config.yaml
n_head: 4
head_dim: 128
norm_place: "pre"
qk_norm: true
attn_scale: 0.0927
init: "normal"
lr_mult_qkv: 0.5
lr_mult_up: 1.47
schedule: "wsd"
seq_len: 2048
Each number is 500 + 40 x the weight over its row's rms, rounded and kept within 0 to 999. Layers, rows and columns count from 0. Numbers have three digits each. The size before them is the row's rms in percent of the matrix's.

# down: layer 6 MLP down (transposed), 1024x512, rms 0.0918, rows 133-167, columns 0-127
# gate: layer 6 MLP gate, 1024x512, rms 0.0863, rows 134-168, columns 0-127
# up: layer 6 MLP up, 1024x512, rms 0.0955, rows 134-168, columns 0-127
down133 099:530513491479495456472520517408433495568507539502492566538509441448504470409563440456492438514458544490477502539510486479446439545483534491500525500526560492471469434540504477481463416444428438497480519542539512508486516427552591449582459514558454501495417532507461512421547499472502508551467566493527423450483492513460449500532485526433477482507506439488461475503511502508454436402404
gate134 096:524485486494468585472513471501481497540441479498501406510509527468531478543472565476435425538461568490416462444482462517473502492411475489442515471494562568489483559504597463495445501511457444487514444443470476551471388479413450493466490435489504505536531482408507526436480468466359509487479473429465508515474497483519509491562600497499469494526493554480549516465489509441587486516497
up134 095:487448525469502570512545478529452444471458493478453468452514490451509512530539520463508380494584456454529461522477479511496474549499570423471454462514521475562517498493512480481494483488479522438440510590501460446518509470502482438480505542520527552482496494459548449529520494446461525534546501444471502392557560461520496492494566471479516540519534501466459475499464433508481421504556
down134 094:510447532567546436564559530590466517527490507566492534441487498527455471528459436436486423544520509513541505503517549588465538489496513529506452427445501538437521512483517450514475459541517501448493493465458509486437408456548529483517473461450432498558547494523460503472436527461512483503506546503483431476435493582505528508513485565504478491495459459499544564537405493464448524461531
gate135 100:575442467485532531476474510485486521522547451503522491606481519488560517525471544508446541560453517495489577537556555447465500442595409492500489502522501554560592512522519495579456475460578521459462471541521493572426590485461528563528511457521465467471493506494449465548456550503448558458547516482463550455558564554483518518545550524552447379452490483412451506474489475490503530529511
up135 101:462488501508489526477600537471513538539565574553509523429542533558516432499573491542501475386504554506424521441473437549459522494539499484415590494518468428477505451495518502547501458579471490486606524524491543410505492464471467474472419540523473525537494485529536489462532505503469541487514500510490472535521465465464523510485465435530551582549480523516483535511483518483462553386571
down135 099:475507521515548478557506537457459464439478540533420544475448503483471519448533532445494478501533519505418506385504492451464554533522537516483410536502560504473497465439502497500480480529502507581523505526456434483567538559442485477505528432509529477509581473557497647516454460507497481469523480506476570553478465483483454450526571467537549495493509565497549476490519482464576422464471
gate136 100:524489512557568507508427465465473492488432492497498497382519474513494467511451455554506487469535463546522513536583565467494574539500570483446438512518475524551515506533435493491546558539440473442430520472463504526461530525489502536525508441556488514510459515505552565474504493454413497533496442541477462462517509530509509481541492551486528503506488591502525448522507484530607437511510
up136 101:452489415505575481492431452510518540461475543569582558492537530468519535540473498480517507492473524525531488499517482467578546445496489505569458514541481482469431512514532503493435509493470539540535456497525579551541509551467540521486465527488513475501502539493525475493515518433532462463507531453434384508492493586548451447487460560416554466531497536459595506500423513502523500454440
down136 096:516484446510495518498516519555545503526470488489524492492504546472471466383464545445467483449534527514490508426479567484546496528485568546511515521544414509562477498515454535486473411532437501562458537515495556530551526451489537471462474463479530525565494420515520491578498537464507597538492496522485491544557434418460472462588523550330480549498504491572522509488517566508526447466500
gate137 100:491524532521542502557518544527487519502482550451450480504541501547486494467527471414469509474517494526489431531556489457482492508526509503478413372470526494460507528505485518519546507484529516482528440551516525513511572466439534405495588524454495496505511509549495505486514533507451484478535498491445517544482477584528424509522457543559509511590436488472544517484537501563455481510534
up137 105:589486516498452487470558503506464527515481478528463510450459415449431432539500484575462533524531493435530506483501411422541491462476497558469525532461486501520458517435507528560502485536525481449501534555584497471506489569467509458589394484460553487518433485554494456469519503429599465466520448505515525473507472498462541500472523471554523549482516548489565484504441576590542508520539
down137 104:532555509476564584533529583491449536468394527482572491510517482507470539426459467520516469569449532544496412542478502464442422438462565551472519492401527576476489552519593550532489508510459501509476440525544487507494541478476478484427488491494504467471532523443517504494555493438453475517566483494494530475581488448437471509468455519534539556447551402531494494542455496543473507485487
gate138 096:496472477500502472503482461464492518463507489523513605511499542536487536515452577475488523481573536545471493481575512472517482454512463539485475526418523590527458445561491535509471460477474522529483557538534584479432490572443527561519502506498514569510426461450436494534535529499569498485529485516510436519534532459468550472493488411568489469474471412462508545474578426500489474470434
up138 095:477402450391511503458469480547528480485438532580470487579389538488549499485485543444490472573479487447527550492551507485534454502550544504538505561482502477471485590573520484505443501440562540426510549493472478563491481493541459464507540504489443493490525579481440559543547543515519498467520519474483522494397462495527544535442510481464524516511472592522506492525465588489513523537461
down138 097:536594491479545557519482514482515490463540540442525510436549528471519485438502530413506475473452550481538519547511509487504464522537509431473518521500542467534440524560499552466514570501444488546428493464548429497488524493427538480448402491486497512459500487447426551487487537522465542488514505436546458565516558472520526449498485532492463580589497527457576529510543475481437548506611
gate139 097:469523559428427536535400524483602529501524434563503561485496454539547488502525565468510423493533508583515504555553519543564483561476501473487458524493406470495527503455496454550449528439509552478506472539403566509531513569517520525513530420527457474485519488442517536515420524507526520480522473448467496460532461540490557504493534457469521486545550506541508481455542480574427568508466
up139 097:447468509498483487484518485468507548442530450498462522557504520527462459390530501473512488451483492549518338609540480442531460524484506475448445490455463462462550515577506411545508494503517462470520510500451506452509548484486512452533505503521477538545497553489494503486537511499475503509572502516519574516488515481547429512509534593480597430499476490479562532505525458455542523499522
down139 092:482515518488529556547537585490532479457546531507549537458521517543537448510423454514532535530459536469548537501530531489466453525503552493509483486511512551439570571470566491447483494457481469446524518565521569483494434486559489491493506509508460506542493481488472471522442508513500546478492480520514537523518442496512560459491484515517463499526519458487544491494491548528544500469505
gate140 098:508496425510513457456522569523540486515446493544534506507564511548542539478479481438604527480523486495479394470527529544470482437463518446399438514453504509496496500438509456532495477480479506513500492513539485500508430487547529452514499501488480529585525511534476537502457488404503469533476472507481484483512481454543544466556528417468580533505414438469512441447505458513458472399482
up140 096:498495462490599497468549557583403591533458445498493561500502443485522435591460529503523515470513557581508435452524554560524522536433520446514513531492464488489423541545478553543423558487467509481534523456445431536467552545538535551493497450522553477474519534457458470500451471539460509469457523455518496497480515541532527503530445503478525488511486547498598466513526482508527521514480
down140 098:454606560445463553521510510505526503537487506463520559455525477438485513531465428489555535455480479489482524492548491505520471513404483535535393477534505530484517509507434504531509480470510461478507511534469453506547440489503463534475485487508545550510515483469544522588434516521486517562516525516513567545438507518425469543450489494483502458481525561493517488506507483479545492509539
gate141 097:431479555468556571487552512477524515523594484539438490452493541510461463482438486475562591448529526549497493490500532590487510486499530429518510370532486432530547514464470495465424505537525497493499479488531542509562443577419465531468571465519540517524485508456511478450554484566452512537509529546502509477464525525537506491525522448510485496495444498508489484530539528510543440554490
up141 101:532491501545531516494547562529489480429529463491509432539538431455561511468445545446542541470553502498587538500489521465503546523456526563565505494501475498432557474542522438526469458455522485470441528477435440523500508530492433490455542480468470438467495482500510528463499530539495509470492502474489469417565556485512552525473486562528523493521490440493476575490460454491459539490453
down141 102:554449504476467467528515456487538529493485514430455418470462528576494513503526555471572465478540483448483465596485536405498497533388523538435424422487477622533512517488558549492514484429520478539526449453548531547470632527480525457483511536491534521480540437546440511491566488498541531552470469518500490452542474497538490484461517527480491510506551566476546440464480426515553568518489
gate142 102:568525494521471595524513450479486499449495535525400511521488466442555500469513552505495455519447474462500521465476500531550471412519527497472434450607513514523481517502489522508575450491560500519470562558462578490505439431482488553496515538532522501502439506514466525470535481570534506535481531457529503449457565534517571506529488528510527512565504499484454580375397490470508511515595
up142 100:482454456525544515559516497535470458515496575484512538541550470448454490454480456522453437474530519448509460513496469547521585483492511462484499464551583502518492496400423531488524467522528523525458494541547491527479422517453512532566558571468568509467535495455470489509462448514516494542501490530522607538505471466481475489593450502450506516478515479466467488462481523527542491462517
down142 100:509439453449541480475620520555477484434503476511543490519461477483502491557573476519479379514502496423487535511541529494564495479486534464459466516524574527518498455477527533539519539488542608531459575584462499445507427430468571471533562507470482505536485477484496512465478491465504468483461503517476581443478426461479500506526462597548543455445508523541497548523497490496485464543528
gate143 098:504489435498481527543495557542499448546539501492511474467519421522522535507423507552457512533492547494438536492477486500483416546527485462521494502482500537476552505500465547507544533460521448520543540567535463523509464505458519502467499466551445494484471489498478500438457518547489485506504497575464562509462528508498484501559549455534467521495464522494498498531518478582563554523581
up143 095:575491495559475440525506556559546485488506517505477527501593529539501522512527443482489497529483485485485506525478515433544552520551545556504565509519551527573489425539459556506434578504469520487466511397545539556569451558473485542475540529563484444504522512491509538485498531466545487487477493478525491473483516501598441512502494489567536550511511549560462504450553405485494498543496
down143 092:404459533502532518471488502519522520529487427509536474426491481563474474520560543544517518505507441457480440515515485589511451566436473505516483493485543488533549552527507573517498450469541552472481423453447484479566555510512488482562484472505510455493452524468502478536475481560489443544477477502462509508527493550449449534517473541513454481516509502487487434548499533564535463505500
gate144 106:541526513514503531560533436430547517494478446408471473479492478502506446540523450517511523551457532470484480544571527480489485479553522503472544484525465450538533556564568511544447494469499510503472519511505531528462490517474567511466537466557446471476500536510431485503500593503501477507475523570575567575512558504499509464458498533574525447504439527533491483508470470547448546601485
up144 103:504563485528542493455485512473533523587386492501445484446501489515504561569485463456532505435521483520384457509579593499547535507490395525505549554510527447530536511461490445535505502514463570534466504521483426482495498474503513433475509497514459567483473507601483455487454520486539506490470549586484514535523453497565471535474564494458526542527527556488460527529497477513486466478444
down144 101:515573524485564533541503492501528528557460478518450599474499491490473456668552497556457473475512480454502515486514515434500414454491470507509539567536517524489517462581501431501477469455539519468422461465527561487550494515468518456507486528556473474464467521574502527504390526408517437575513462496496536579442481495591557480507538530502447527517458520451495467551463499464473463590453
gate145 104:495567489503505470454482448497511473463529537506505498431528530512464446450493445541549489563513478554569568537580476526483517507494543431489475559538485502526420513580579559525473554570468576486438439550550532469491477518567527516518547469524504444461474486453567526502471485544484515500468472579452510571455586475498518476492425471527504459489495493481416501484515525559437534511528
up145 101:496505446504502510468484453547555419547564480468496470484479496513545443477544453487442477521479472425481523547623471427545502499448471468438544507518539480452546580541488517500436502494472494522499373485506544497547464484430502450458466516556557481567463569408537483489502505496509514501521489440485510532513532478462554600544457547557483439499473498542502513488469460554483499473495
down145 101:479529481482466447554580488470440487514566511474467517488470552470504532587516500523438521528502447479562538487479447556513545494463520469523519509541545508501518484488517584441515517508483470457499463501522498532448537460500592457547437507488450424567545459499499532540486518504458520496542510513489477503469551544508552478457486555516548513491471456479518494548511502546393518439524
gate146 097:478531555542441432517517418513459510576479507486439560484554490512510526466508509536482498463503498485534430521519504534514443542500434540516431546510526569479499487479510530478473440422538441499495480504488557485514478628555465567484525506435512474520451496553352480529546452487548548489516522548461502482554500454514597498463517538502479500454464461414462442515554546433489563500478
up146 096:520484534506549490466477531495490542469469465516579501503505531600536524476440510509490444485498533477575526500519513552512468543539535456506449505490518536548455528497470525392476489596520457525535543444507499444505504520499487541454513426456461428523521504514468447497469580511562461567537523552511500496498545557527502534506544431468500493521517458569567500540427481496479514489448
down146 098:573524417473527552504499527508498525476529522467496512389436537527507533457466460509536512499530576556506515418477512396468497517477492474480449578531531516463537425546511534475468489499535563513475532437489490450509511506456434557515510471466539534471477502527471484520401518526508484540457505443446480561507570492477467491431428557561495457450521470484523540530499533426555562474434
gate147 100:409518459486472448546537519450462486505510497517435503491545522535479518494604400431486467515470492506502544522483518476526468521483531494418575503492508417551544443582393486505520528454463489459474548520488525555499480526418470518526538483511549547506505505490508399464521545481524429452460504435532428480501491476482491486454537487528478484499494532512402478498527466452514453415560
up147 098:428452567512544484443501427570509452475521484554514504513415537457511511443476491468543538516577564490530455526496517515545540470495556511477428510475551412505457556513510469472471508508484458541452537531468457456489411545512490557564557425531493546487475519518527486476503504562581505467494498527527480522518511463546496492466469537496515498530534460468435541499537545518457526499531
down147 097:520504416487486495561473444458552533519471476537489460499477440523456479370526524466405568455451542479430533543515516527594478406451439440499448490509569514502583497546496491538554495482475507494475523506585514469540461500441499444515508575490503487547524513498538510502547526556466528509464485479503478491555525552541481523489471519474477430450487543461466511470457532553501510522495
gate148 091:561485516448407578476525546520477514561533525533455542555545493544490509543507461517574484433532536485432452489469515463455498354466584464514430477529484455535415540507513478525547469528355481506515478507533506456513547491464516496505454510470537495524546522533512532528520540461530511541488484521518486425517540485612501511521513439531602509442485479486459504509509529452566576486498
up148 096:531476458439533475467466437491524521507458513458509528566457525536458507587592510584450492473534550522505442498537573528443460485508459492520494452412501463509474509518500498464504515479428498506539477517524526498429480525524477414530460527470480457483461527537459482498429455492445425546450598499495474433405489493572533515508557530408513516489537534513457514443491549528568524499482
down148 100:504532497459478558439476471470521456506501543519463477464497492458509572515552474526500517493553496480578481449473503478447546417514478481462473461532410570477463465445540498459470433403521444479478452498540457455441520548464471432533473480436513532538492490480459533488520501511481592597492514570512527522530431455464458557506460399419538522447445455492503554464519484518474566512484
gate149 097:503550494438481501458471571428478516512527504496493472552479508481520506561440536521485423540473474472501447479502484495511525426501539518412493568577463497531458472436481459522408476518531516426480458469461484502451452544467507548499472469583513561499455517498469551461461549479495514507419473497527389536473484540545481535564505445484457468550438452554501502546552453434489512472473
up149 099:554566529500493410531547506481508522511496501430544532532483525527487443494512497534564503532508480528503466449514501507460588571481481504472500490467520514476514439462515500489495482498484514511480467489459575524482480436502462547498487525506545514471498529481502568527459464556521470539515493515502492448500533440526487466536490484562498477602421552445537506450512503503476590506474
down149 096:480520437446494539499523503512526541482479420526461444532570491560483502473494568504510493453439477507543578498497554534498537485466463507445570464448577552522548536448492452467545476544493443496460503436443468501525449480510480514448420453450472515483488436566500455473507479458477495529446486459498484498554520439505472486442495472459488507459520495485503502488487489422471539493520
gate150 105:432464522459460560480491546462520442463505478562531548534540503500483518454510441455491507501532526494487532488505549497474509464498462554530475493571483452449446480489505511477511479494528515511530458462486540468453519499490476469511538555552373454495520585476559467447521433437492539474516513473561530484524574490519513501551474522498553541443533524463486514578441525523464461502540
up150 101:531520539479490552505459501473571548513452565406551490517470483505476407529480454543522552535542447545505589476506501537462422503563524506448514494400463516503533508421495475469471553502566498400456530473484530537494567433532474457570484501444524454508484522385518553459489535560460509524470472511468492512539438537492500470463508495517546486513480491469454482506482571491546488560549
down150 100:554509549571459526429470497458488522468518464537513497533525430465462485503476453536509529488473462537460523479489432437484464502454519518491422479389490424556445504456517560456500447537539509551457522554528491539490523512473396466515540513577550463600446542553605554441549413473521525429532504542526552607535494514497561497500507485499543506519460472469482487537464484493506497565488
gate151 102:469414533486482568511453543491499463484547483443449500458472472460549470508487482424537473505430505499486488496468432493505502523481478491480416501395526483554481494453474517516453566479521516461559560442442422546403516528500502530514483539519520514492483542509471455496523492489456534499510483506489469514449552529484503470498511455481576546508496473457430435572524561509566568569489
up151 102:545488463568524558440450554538457531437464529488431512622613464505556508508506466492549505494447472537505539536516472557545519530474477550481514508449490510421476397501511470543495482515506578510440414451542502456535508511468542568445556512489481515586519552483531493508460535475488552542494380538484554488561465479484505521626514469493510538508521544452517531543531437524522467493498
down151 101:466559517536537461469544501576498427467519420596513572508585463503481512444469440469548530476474507501523488485562483456424584550494477537506500549529471549469487509579491516455553478502517541457507496374502492497523515470539463590544497507445485559470432530468542443458511486518498575566493512561516494487509512527505580453519489412507477482425521485513516559521502487594484605454479
gate152 102:519619482476500499576521446476510512537440527470464581466488535497525513530469539469516506579470519536484440508449474475499549516519487459452473514529423436568505491433428545593472516472541535505486464547539522565522522555475502497462570433489456495507449515468500519545477447550520524443578462542534513588520583561537504492485484476544526456502455507485524545469490472555504406514563
up152 102:528565532510480489535440490464511531469552440433450594457460495493478537521508479562401536465604481515498475446535500471558545509513505506549486506554542505516517472603496545446459425501558495524530494511548468472560507569480540412553479451539488455487492464545539529524521488463489538486449446470465574455531487482461461447506499520566472438510530473476513488455490483482554472537483
down152 102:518458507486544424592480500603545568471617529504464447542530434502522512460504504516456548427453513509541528472518420461475514521511467522519490535500469532492475475413527442483488510507525516557508452487477477462531549542499567503543514491538461529457504473455487518415503538432497606509482582475425513511461590511409520515491449497595474536530527455529482540485548506496484542492548
gate153 100:550515540593472536487527509454507441511453466467502430500571530537494529528448504418469477450469467487520485476482535462451555524500435447514408492494499507497474500460456533543514549600517583551460472545479458527459451496471492540502539523480539494517552460500459555530412510495480485505523478509506508518499498557513495520526575446501535493468457532568505588504508501546550541477535
up153 102:558436510445542531501577486538490528501535538498582588514407485487509517511523515534488498476509498535482486479538466486528468512571546512423473458478437568521512458532480509517529493495507538556442589490517498523521515526505552504537553563525465512547428562605533451536556467488492536565465563554539434500540523560447501496509566507456451489421457486425487498483477480422514494547503
down153 101:452470561540507452432511427471506523457462535515519526497487514448623418537470532613514467459514496565449489444497577502561516449499455502523500481491435534514494535493507497482496572445534500581485546524490540490406512504555495473456513531501450475527559481509503517456532459555466520456460534511471519544547545461399516509508444515470538397445494512502478487489472485507503457483413
gate154 096:513508469538513501493503578537471460503523369464475528565498514482478465581467555551548512521500503578438519476525467558480476529498495509507478532473531483542511426471447559401551468624484525482503555563477554483477526471561506514477458402449548513500540466520549508598513515516497487447520515484519474537456460450530444539429544422533520534549542491516500475538436450445477434378553
up154 098:536531572516522443474547497524526501554545446519481474471536506529505491562543541494440613529513484514498510510455541489529543533462452553501530511503448442449529492486484511526438493492516460522538518423490517531525484525526571535479500479522503529472439515494573553499474521441455437540492527562493430500527477589433534536554469469456508491484553525507507503553494470542451430477480
down154 094:431474538516461490514488482490555498568511429533539492502544482462489457594500543401489543492518474493526579481508536476496440495513522492517555432487554471617456535436434530534473516466436461527523490510515474562469549472503513424539488497494541454506540508435439514476530496494465574486503550473577493489509464574571459448537514506497497450460451470551433482476496509460524516490561
gate155 107:495523545514509456544499443521430540519421531492447507432485442489492539439533538522500437410497436507509534483536503506567432526495487486466508532507547470538493488498573421446485516441508558523603505582474512506543588499555468511450495499493503475525533530534509487454569483506482520486526508512540476569502433486605487507416535508569448511520506499438428544524460436440471452541462
up155 106:519519499499462549502493487413542539520412540499475522531417532483504495491510576512531474470521518563430515517492492524598494454459531530522526529608561450487447461435446466474464507484536516536475514473577475445507435453482434408458540477472586535463531446499509485480504515461492541562497518459520506526545531488533501481536525506567507527437457452513464446519497547460495379476544
down155 104:547482486528531552560478484498511516466543516537436483446458530479427544519511426430491471436572504538512415505497447513468591467506498487584532535493460481507521486520543502431558424407480503571517429472526552535559501453462483494487527536559521526526559530439486482542442518483517494499485506522579478461427552524495518481466426449580498462500483478500553450542472456470458551492523
gate156 103:478522501463407516553495458502433485577418485489500527503511430545475540460456476478531475565514469482523464497467356494495469527470460524542534469518583433493504441471501480454459538430469445540573503458537496522494490441547450476502514522504450504484486536504461500526529571489534571495478451517520477475511489473551505439538427498499469543513448429503469450546484452538525538569491
up156 104:493530511509566475474498479514459536514470481464455557461519491536503508386564520483451507550435500546566477536471434491525554559594427481526498478527496430540571547535530521487562492477514480515461505544485462465528481556529461500502541465390569496429530436450545499513488478480515492464551500519550568491515430463590520547510481476393528578508546489528477541490528501500484526471475
down156 101:495497458512509524482564476534474446506517545468494536425471470531495492473521508502463548506475510542523541503511531552592534548499526427504460515529462476488483424538499475559466484420508513462498445458493480539457464511474461447441475521414508452500537418519456471567457558464532481475558479512420557461486413489513475438512448442416524495514495519471512500480545430539539475550442
gate157 095:516488508535537430513569490498493541540550525518426502479442450448581506463515515583501475460488427541548457526531521514508513536483474498509551452431529488468463467453472495491485440517426533548478407546497507463498401506482480490474517428533513541449535519449488554556498546462451593458523514507482402463515566451466522511439393528447484503524494531505549511485463495571482527478480
up157 099:525447505585478471452491558424510515440488459473434486453497442509445557498448496466489475540455486512476447485488443488545463560477530448473512462482559540476587480493533519523486507511584480489450517463571497536577536480454448466496511527563458512505447400546491522474485484507484536517589526527457597501544555490497537513584461489524508519496474531506462567461477507532502501497487
down157 101:540473472476490464421468400569518557587500439457528566493538510485482579541505520502572510561442515485477463570424524416511490514533410497448370428478491520494522507519434544550560591466501519505461473455502492494484540445490474517531452493487505496470479519509482493580512435489494494533477495546473539488543474433454440485516447607472524553545471459385504602472527544511525521509504
gate158 098:517509552519499423513541490519457500467464450482553514547494472525472475513466520551520454483483461509560522469499402520494515496545514557534545512442531445518515538477466526523557514541497536581466484585402544515454466502533522454463495451519493585479446479474547456494483484538499534511492456530419475556555465505456483539500419518531503538483515465501573477555434487531449535511538
up158 094:515589473561498540505480456471442543535520512495483540458475458481512528494473508438522547533561491502520430536552478399488515510525550476440494559526565450493475448482517538477505494461460496478508499474489397471532549558512459504512492491513443469489527483444458433470580506535463516488503490537485449473593479546578527513529458427475553526528461450485485506529475485550550616496430
down158 100:527453498520526481437462431563514524530591417485492520541439432431480530385528539553526484508526476517525466503587502511484536536440512531513520570555498512490506533478442547508422517481469575488543585496421486499476527516512498477452471474507500535490463483520457585514482571587559539531551490511464522537445424498564477480507508435496460502540478483500543499525476469497460546515510
gate159 097:463494518540486444515497499462482525554520568489446487544478526445556509560486514557467544515553536483534511530563532516520482459528567548461516439517399515491477528479473503471448501484533522470470447536447475498491517502453446525530531454481425560575515490540486462581554452546513512540498531538530492464513454437550503529493545499493496458450490529509477547509516449484529497487530
up159 099:481538529507476490385479529547493513498543469481549467554467476460550449499522540516518501497536515474534529465543468524479532527479531451535441533579542443490541536486463576520548547484538480488552469428518499451473512545566468517495504408456451498506470561487544505466498479533408474465443457518455553472487553472487545577496488552548544492493442453516435475563450525491542488490492
down159 097:461481473456509563475514475581443553543480509544509525478482362554552567499519505527510530515417504502510432475561544488456453516522532454496560602441558479476443451526496476457565451509502476472462552533566478487557471517444535535472499507542534479480559529485507471472503501489524566496490435483507474521518452461469585501449460480505436476520416509463500434578422475488488561565513
gate160 098:494492497493523507544438513504413495485430506460478437570560450520514476446455506542431495462446485493502516476540485523485484484499465492541474483511476504487467504449608481502484535491533454531566547466509548522444491501542525472506474520488463532582546532527517490496526461468454528482512397445443516542387515533502478577513518546513540490512554433446494528513472526451521467545548
up160 102:448489460510465557470531491472516516470529592495436583482458494452527550489554606473537574486475455554575500549508508471452543461506564469443434501559541498470455487533438540489536529528494481451418456542559516501543502463481432519552474496547501540499473523433495455528457525523453534538382521531539519553501523465499529501511472511490401437368439505516468509522458519520477471493462
down160 103:496522552457544591573428519481490426486578545509531476549522533532462474343472536528486538499521524439519478570531544559500431461503457468545535460508480470476497526468515530423583488556493410452533481506543576512552524528487451560468538529511500503465477488511496507591545475462511441463500454503472483499466486466509435458497571487508472521501466491514521563475523482427480503484387
gate161 093:512544541451458503436511475477524419520404459523460500495448533523462494510507377484485573531443520524481497540483542557544494517510490545449468542599552463552471514523488480486520514522495496474455493424479453523502548511455473429515511549509495479408538442510456472445441515482557546496498491459486528513494445573522545512542525480455493518533468509529471561429549469540521461437441
up161 096:548560456511590480426527558518481486556489501508511511513489485573524485555488500508508468515526492579509563510521427423541487515559535584464481508432511468562497523530469505562468483487423565520489496548556509556486540450465574522464507487500546447483462523557452549539531522427514465557472466511479551511458524489420551530533504453498467444548502491479457451491552460450506490529489
down161 098:452481508511456497485460454523550494540512474467562479509478511505466552661498504496504550519462601433489561464482436561507524565512513502481522530491449540548481476395571514484467500489537437577504486491533474556465521446491498508470505496482474561447480483504491515520593470387497455510502380532468506522502527456490498434465470523487478474521450501550557481487493528473456468513486
gate162 096:458489518470534436515539503455495478517478503456488479474422554498563495507458567471526535400522617418447418503498489555493520505478452421494555513449484445518426544451512457477537547519485568540513483533406482527492493385570526503424526553513564494485492469538433441489476474478521430485494565451536519483533472571458458495461507549475503495523471516507526494496498459420566452535512
up162 096:459506456617454483569446510498482432457474465486499464515554520503564465560561453481497539500492435529486478439487516467409479438543502475534479396474471508550589494510469421477528469429524518473447487492556525480466461504453572441496467530542535549499541560535558577494419536527555546506492531444492516512503565532482558532524500528569495494462536481564470490500529473552430462481525
down162 099:464426584432488463533519475502534431474525470463477479489472486497477537446564483602481447469461371470492503563489533466567480520543564520546498411514470514503490593557518508526472448517491519445486537595508528530502551503484583533464528469485524457444498456468516477566527539469566484504535520558543526476475503553571486491468596579485498485455517527446489548474465517524471482550463
gate163 098:429494479537542430538463461452516485529423486501479467487458446552497396506516473512481546523442497453539522443511443535463470454428543504519495523532411550460446402471520471484497493501557466528537522501532469477492533502432573427514460442445496609526483521452521488526591478456479471514489545475503461538463492515424523550461522500484479458484449503512500536463496508438519475466569
up163 102:481518462447499528418518485512494494484500465411468482525495457482513498503513454494547485530485509504512492508562452537496434520593476439523544550428490513508495477471473458494525512488520491503498519524498516431567482462465527524455500517544524552478478558522515513520506538518479474444553524518513529453531442476512487464515502458421527419477497507527478561473511510560436465499521
down163 102:441511511491516509523440503510505490522537491573502582491542417502552538476492553516434461394475438509414552503545493509572515537436469427549485471427502588511486581496477500575499461525442439525489545486493490564474534536417543536519555486528422553518474535526511509481477517466470510459492530453481545463518482448496554460572522480506499525572465504524546572508508434533536519471489
gate164 101:470502543465499475511465479528548429473519507471434477473500448480514526525500525464415549524466515487431462493524525448473472548468482547476517463520467531574517509524580553500514551581501477519516483490482501495485494525501499497579552490540489520451447581504513513547512476504422521575508537503499476539505489480529501486482593452535568528472511551571485537503442384529510464479535
up164 104:417586528531475479603484549539529517472477498478473531481602532479543437552493508477506433526557489464466499463511523545511509442484557480508494501546486509485523452472429451499501558523520521470448481600557541513478521530454448439563454446523505426550574457511532511479509524499535519475486471480515485507552561518520426476518478507463512407494531496522485483526552490506491517450512
down164 102:453501499505432550488434578545555462529473411566463561472572562457524518511498558443509516525485443507485491540556497485511539491521515555561420484533536469425464496458442394483535542516466503480496510464526480412507469489526468530498486496500498543493444504542521432477629482450529560514561480554495441542511393484520513449517503474533525408526520519476489498480515461540549495486518
gate165 099:501477473552474533491495487572469471523465444463496503507482521458497475597517525464486505500496464517549467535562529442443473556483489543594513528494460489523447439517492532471502514570575511497466516444522511498474532518474512496451434516550443523554455448395497552495548428476501547494514595489547516461535517479467503567577535460461474458516524441491515523486469513501493511474519
up165 104:459496443511503499482543509494453494522557431487482442496599510489391492485504467434527504476501515580553499535491503446500480479478534549569403501462537472522456404464471548463526562533403492448547544488544529443481516499480513457478493543523507528523545472438519488446475484517511507532488560463527439482504506481480549506491495519490385447490566400491499563527426409462500519447542
down165 091:506457491552510472544526500543498500526535529434543519577473546469469484607514470479554586545495419504513507483485501518519502545446518467476684478433470498547503542544496562513514376494499496411488557512547505482515495472530533492488459462515465562549508435427546601463477480507461470523471553478523483498564533456493461537508551528493513463520519441437503565539495524483509482484474
gate166 098:581482530457487494491542504503520463516531415433491544496416556535586460527496608582514476515546446589521461534449562534516503538481475532519502466481550558461493540460474578525549420507489449550495451450582482510453432502482540503546553495503488493509558564513505462473474557508514486543439531547493480555508518531555493505542467478440454483552508467527501468547500540567491530525599
up166 101:453475536579422489487530526488471466557474494524579503412490476505461526441483512470499538531565500540532511400508565532490454507468459494552497550504475547434587528519509569447539524518571485471452523482460492512528504509529489546418468530524461484534565516537489425499462478493456454512437489523507437526530490502471563466511502528520508455484481543465505514514538538508515470456461
down166 107:489480473503527457478469511487479590538471497554575481551577533450554497469545488529458496474482478437395489481542495528500515467503459451547493493489531548462513449482487488418517509549519422496450513477506499484501537488481445542507473535574512484481483520482464447423439491568474476519510522431451618557482488496495585556492469470481526456588477492506486533435455503526515480456497
gate167 104:446550480467528488529511508454462410566456468507454496391460450492432490545506540505466540431551498508476516527471492504511448503443483554523492519496492440590450518536586542528510559513446535537491479571540532463435538468453501449453477509465531451600494422528427458557466445452525543487485442489430481526547520531473494447465552511469499563439484502490488516472509530536486507488533
up167 106:492425482482489557448512522537447551490473504513496478517517482547583538546492461462537515510476387477510504544542474498465513479472457451465520529458546472495487520470542448492490444475524554507467507438504481523482487485500510447512498519554525489455546589508558425450475550492458545496466474549529477480463467559556438455470496415537496490474452487504476474495515527438505539538502
down167 104:586518469538507570537604552504460525509433470481460507518475532485498539459556445537549461578478441506507503422518430417524409467469523512504573435513469483481617454535500494473485524506451498531585456468590464489531520458469455577511500489447470555545469488561469480472532519476518489497472479504508483457508493480469536566512582504560463491495429506499457482504523538500509564470560
gate168 096:458525508509502532585480476527524496480464529588478542501515450430506474512495546543508530458414401523458538478485474522551486548575544519486489457447406446463562522548564462483503538578563508522496449450503501476410536469544513508449483442475532476534561471467502469509527508525480457455520492393486477582427502485511496484490426548541507491483555444448472486469424485552475467511483
up168 100:450454507457508508571551464490577587578512532506517447564599567566476511396508435554534487456513487552560496511510484431494568479482435456562494544471506512473523510509506463501520482411447473528494439499502513562579475554547502558548483540473471444453507372517549467431509552476545531472434468520561487545527474555530528413524451397543518527557491543515543495399554515479504523559551